Part of a small language model's weights: 9 layers.
Each number is 500 + 25 x the weight over its row's rms, rounded and kept within 0 to 999. Layers, rows and columns count from 0. Numbers have three digits each. The size before them is the row's rms in percent of the matrix's.

# layer 4 MLP up, 256x64, rms 0.232, rows 222-255, columns 0-63
075:505521515483502494488500472526533499459521469514483523516532537548486502516517474549474496513519476472508504473499489565503513479484560466457542457488488476463519514503519484516473491487499505
085:562530500465466539530512487533502502507475487481505527520523506528506490445485499523484515490539488453493533494524475535554485460482509485469527475483484479501486492479477515513480517475459481
095:512540509515480514521485499516453525454522504512511482546461467486539492457522473449550494498475481461474497516502484530508500528503494509465501506478495516457486481479503473519491461510463530
109:534520498531534455446483458505490468550459495510483524474502552472497505497466522498519515482488502479491511489461494510538531469494500496487500486505577482512529509493512495488479470513522507
100:506504498475510520513488521500473560499499528487531550536505485480507447505479540510472513486493547524492554507458507533517491487534489505465470477514524517515517512466508487498542495491503445
086:510552512498505486512456458516485460512467487528467503483480478500509486449486466510486533552539479516514485482486544533502526523534511470515534489489507463536493497473463472495503490504488531
087:490475512457497510495527474546462521496496501494528482515504517474523460526436473479458450508525521477497528487465501518523523486509495516492484549519507519515542498558526483475504517502482496
096:494504469501504503496488509520508518485502472523490514525542501509491478497521531515517470576513487481478487485502486498484443469513530557486499479520504475463508489476536457496535505473563531
098:501496505471498473511526481481471525501507525490490512503519464525516517532507498515473463492450511527439484504534503485464513497527456507508496545540433531523510495493543521495499471493502547
096:481420507463488480514520490506500500484503470501505491525467538489498480456469510516517540472513512516520545482501476492504529516500480521516579486504506519507494531510494515518484517455457476
093:500527526522515554503524518511473525505504513518466527518527498495490515506483423495541489525538474460517518490490539509476490464490523517465499527480481519525472527463483498504453482463479500
131:482529484496454489514496503455499523468487495494536479533502494494477455522530449503523481514493490533496543455517571526506485527498482529495498511502523503480535472499535502440506496484503512
098:504467490512436496493463439541524502485529510518514507479487482503511578524503502513513489489491513483510513465556520524498499485487489475514503490477482527494472480550497519535527479484502533
093:490510516530528478546473507538471465485508485503523515497512510438526526495542512544481468511495488492534474487466484485496498450475478502490514516511472511445496483455538474503509521471472512
111:510491504481490498539540519467482451466468493506501509504463500470481484515494527530479489457540505486464474493531519493532523498480492499487562456530515517472541508488514487508521490490488562
093:520460530478536526511500537491478511440473463491489520521470485513485527474498496515539504503470506504484506483521520495497470487474498482510485540564497520504495523481530530471511538443513461
102:527520520440494515523504467550469533506539508513536481454495498469517441459543479523507471525488476511490517510486485494485506526515450522497533470496483510499471482499495509504477474474515521
095:522476487515477525509546465467437494453485489538503547501517507497491500483482505479542461511474502513532525477513503487479516501491494509437489484535529543494475531491462503479470505526489508
126:480466486476485516527497471495496512480518482531475514508511471518492518506518512493489524516538520462484490512521520542481463532455493535452560484505467537481483515528502451521475462461490514
106:500507512465477507518524554498509479475477485508508455482467536490507507470522496488493526510471495517429518474474516533479525542512491570506498475491491511463484502521551538504498513490503519
087:506491527489514500521467490531463490501474465507525533548488549496491474506516500490460505481508488558473502512459516514514528536517495495457481494434455524492509505476507512485503549490530486
102:544489509494526448507497494477476521510490480494524522542478500535532482493519473515482464489545508535472527469497479540511502474532478481526500464505534522507527544515476476470488440492482496
108:459545487550520498528513449532510462553472504532510486520501465522448539488499494485506543510490511520515542544530486526510497493491495501470503526493488493533503500492504465498497528473532497
096:495483513497494480528514479574531500478537536518542543516485481495487482502471510471514532511511470515517517509471493544475491521470492507485478487493477494506522483495506534514433511433490499
093:432488504509457439481493515480478550513505531485549488516507477498515518477493495505503515518469490564468514514516512498517466482496498487489531472512536500499549529533518522482471493491488517
052:502536502565504496529482471505476517506509508533493476506520474508469513451519500506522496521557473502489556488514528534549512481485531516491495473532496517504511453530516450518486487478479505
115:502480487519493512490530442527494495522491524495473557485493512510492510485449475538548481501499523499455514532482482534496525519518468481526545547509505494459506516495519461492483486499537468
085:513524480464511536531512478463483461506481499492510497513521500509484498517552492518501514548543531492470523496538524557515498554489505538459506472472524489473516491447518488494486478488483496
093:507482513511488512539528491506481498524506512520501503529566410551483480508510499527514495502507517514490506497527493509535504534495462458477538484481476520522541508500505486516497475472489452
068:517509462492539486485481521507512524506504493535497519447466472510468485488512488495515522522522499518480500499520501488542545527495477497469504502553541579443524496511510541482488493496518501
099:520514538555495498596492524497456515486477471511522495499464481462521505498538490491509474489484494543475493469483529491493500532533513502477524489512488544487518494482497480463483519479494490
101:521485448525506506539565494503510493519520447520482476503493511538491526477513522474466490505472493525518502492460478504528517494484494473543501465535494504502488526533515483471493530446535471
100:546477536499499491524481518504479515520505481474505576484503507500482521502540511471484560522465485502473535433556486516503544463485496521510506515515474487511492500508487479505522519492497502
099:563516482468487475478481508557520505483538511553476496503514510512495515485513478521491519486525445506488493513469451475481497496533478515520467512528456475538481482492490508459515501460508498
# layer 4 MLP down (transposed), 256x64, rms 0.199, rows 222-255, columns 0-63
077:471523484508477540463530501483509528514592514541492466543489492501522473494532507511500471543487512474483516473543477530537492530502506526489507536500505510491484492502544506505503504527484517
094:545536469484450514527513500492505482567477464492487497488503503508508436524529515527503524495487555514517516511516499489512464498523544561522478493479524475502488494498476509507524529510508482
097:494507521536518519518513471512482528536528498435505473501463525536550467503522544509504500542478491485499530507476469535542503508517519503519501515519511499456538514485466503503502456500459487
115:507568489492555496537479522489495518478487505520472472532523502525522545507486492524520495500490483542479501517533522467537520509442464527519485511491509462510519535508532475480478514505475520
091:523476502534447478509457472492489558545476501479479510501505529513519490564509502484480521500502489506502464470507519522512551482521548511512509474514483489544519493495480514506511455468533498
092:511523498551497513498530513494529508452458521492483498487481562505509513498532504512517536492488516545497563494484511513474492494497538488505508484506538485551558528526489479458491496504481524
085:490510454525518511487511503497483444502479492483533458479491469489511515502473504492506483539543497550484503493540516522502487507534501477548547521446488473516518455515512537494494524537517521
091:519506502516563481493504520515542489524533482514533523518494527476485493504436509501502486538496496524451515485461490455488508485487496508493449470538521524498511528531534483484467500489536470
103:497521499461503488500508509468518512474480546538515506497488503458502513528505443483530436530470496540491470464447520478496507517516501521553501476484492478491514460511500521473504528514469489
091:530478474496510522465495498462510466497502484483472461520505467532508477530487483514488494528492508472541527470545540504484528474496525518554491489506495506495516494503476423505524504473460463
101:530510487510494513520513530509492504526521535495501493547530513495528482490487468518508491532520501464491528476527517507508515463514507504530458558500526534502577479458454478478508479473489523
134:543532473506510520510523524472509508505536538521479488522488515515494522489525492515488478551537486507525479495497501517497506523519481484542485558529478470474493468479553506472467486447533469
096:511514463505487495520542548488555519493551505484492475472513482499490513489515461515518484522519528509520487525508515526513528510510475497496437455434480473513500531473502521494508467505530525
094:482489523500493443519466505531527513530487458465505495480476492467530478498493481508508501520489501515538495498444518505501512472502462505458532529536466471457454492468521493455473523511516492
103:511495488457473517495446536503499505491453467496532502468516438528525495499491481508519473510557511540521525492477486481504507475466502527518563506482516520509542500498519503474510495530517524
090:517551537486479482526515465543505493477470448483520488483484536468484550509477499533497489492512489510487529503477508500514521486526510476487497467494485502522435519520465483518535475501530448
102:499512486519460507506489478513479489475528482527518488469474488521559499520433491511472511493519456517495565526463489518492538490516485497471515548529487540491485491530489499516508467527486517
096:490508490542467484515527508512472481473476517529526453535479494451514516503505515473537492536471467475467510480515499532470468522490503505516502477492571483447528517489488503495503514528523530
126:529505554499517476500544481488525509544500535534477483477460534510501496494466515463554528500480476516460459495489499540499518477486498548469499501497497494500494510473494487527513482475515442
101:526527475466478487499489508480513490505473523475493469466496540545545522503523497466475511483479529522496459518493481501503513502471491499517552523496477476490432542522539502503510507541460510
092:483472495561506489508484480463526494505479485522498527524542489507536456498517532487485510502487502517496522499540534433517546485533532548519504506534506478509477474511476511527543489517508507
100:499483481494525470511487528499486473526536491534483473495488517490510485534476490487532503482465472551499473490522503510483531514520506550529468523507527470486430462502490515535506550452496502
108:533494514494477491500465484494510541500543508504464519515452505456472496508526516474531449496532495518519476474498491479484480525501501481504480493487491498482558461527475548477456496522445512
102:521522520522518512503501512471539480488534497522508492511487493464492476518535491526501472500516521502511511537472546477513526503515486531506481475471464542530460472521482496467582462511487468
091:475500487517500483499483555521487521516499578517440464506484490493508494519522509533479454484494479489513509509516512506509513479535514471524460520503492463456486489491450455493496462488517482
062:467451497513539533487495461456510489565501503517492507502511445500489541513488463521513501538516488485498494532524546517514518516486488516475550512513504507529490471547501509518508459474494479
115:531551456546509498506499538502488479487527485542512473495463506509541473519464487506511483471491443485482508524510524560530462510518492510475483453513514494488492531498531490503486472470505493
085:529573488482498484498452489489515539481486536524474553475473533504482511545526514533527506478504499465507506541499479515533492511470507541497479523510515477505498481475492463476499469483533500
096:478514512467495557502535511477517491514562490512485476486472466546521492507537500501434496508545530476487534522523551497518525498512484486498481498489514495477498463489501485447484506476488499
086:498509547459421538504516492502474491478512494493456499550529513497524464491507525522472500502469495494511513459543511508494432489483506553519488508502484502505487514478502483469514526504484492
093:465504487519522483429487523504498500515531473522509494473500497565562541503478498501504471501483468512497498510494547497490505500449531530529486484503490497521524564494519504468487506507525489
097:494482473538495490511478499470500547489469484495491492482491495465490509506462539501512472522439475536490458505468498488534512485498509480478499489525428467499525474512523464545497489467531488
105:474487526513501498530520534482504514544490507481510505502475479486437503492482472462541506551505534454504490501538518535477499548491504462524528476496474478503504506455508530526533490541502501
095:479524480481494485450496478521502511515512501537538501506513470509482513494504508497507479534535500511458513483530511476457549527504542494552506481505485438503482443475469494508540513491489462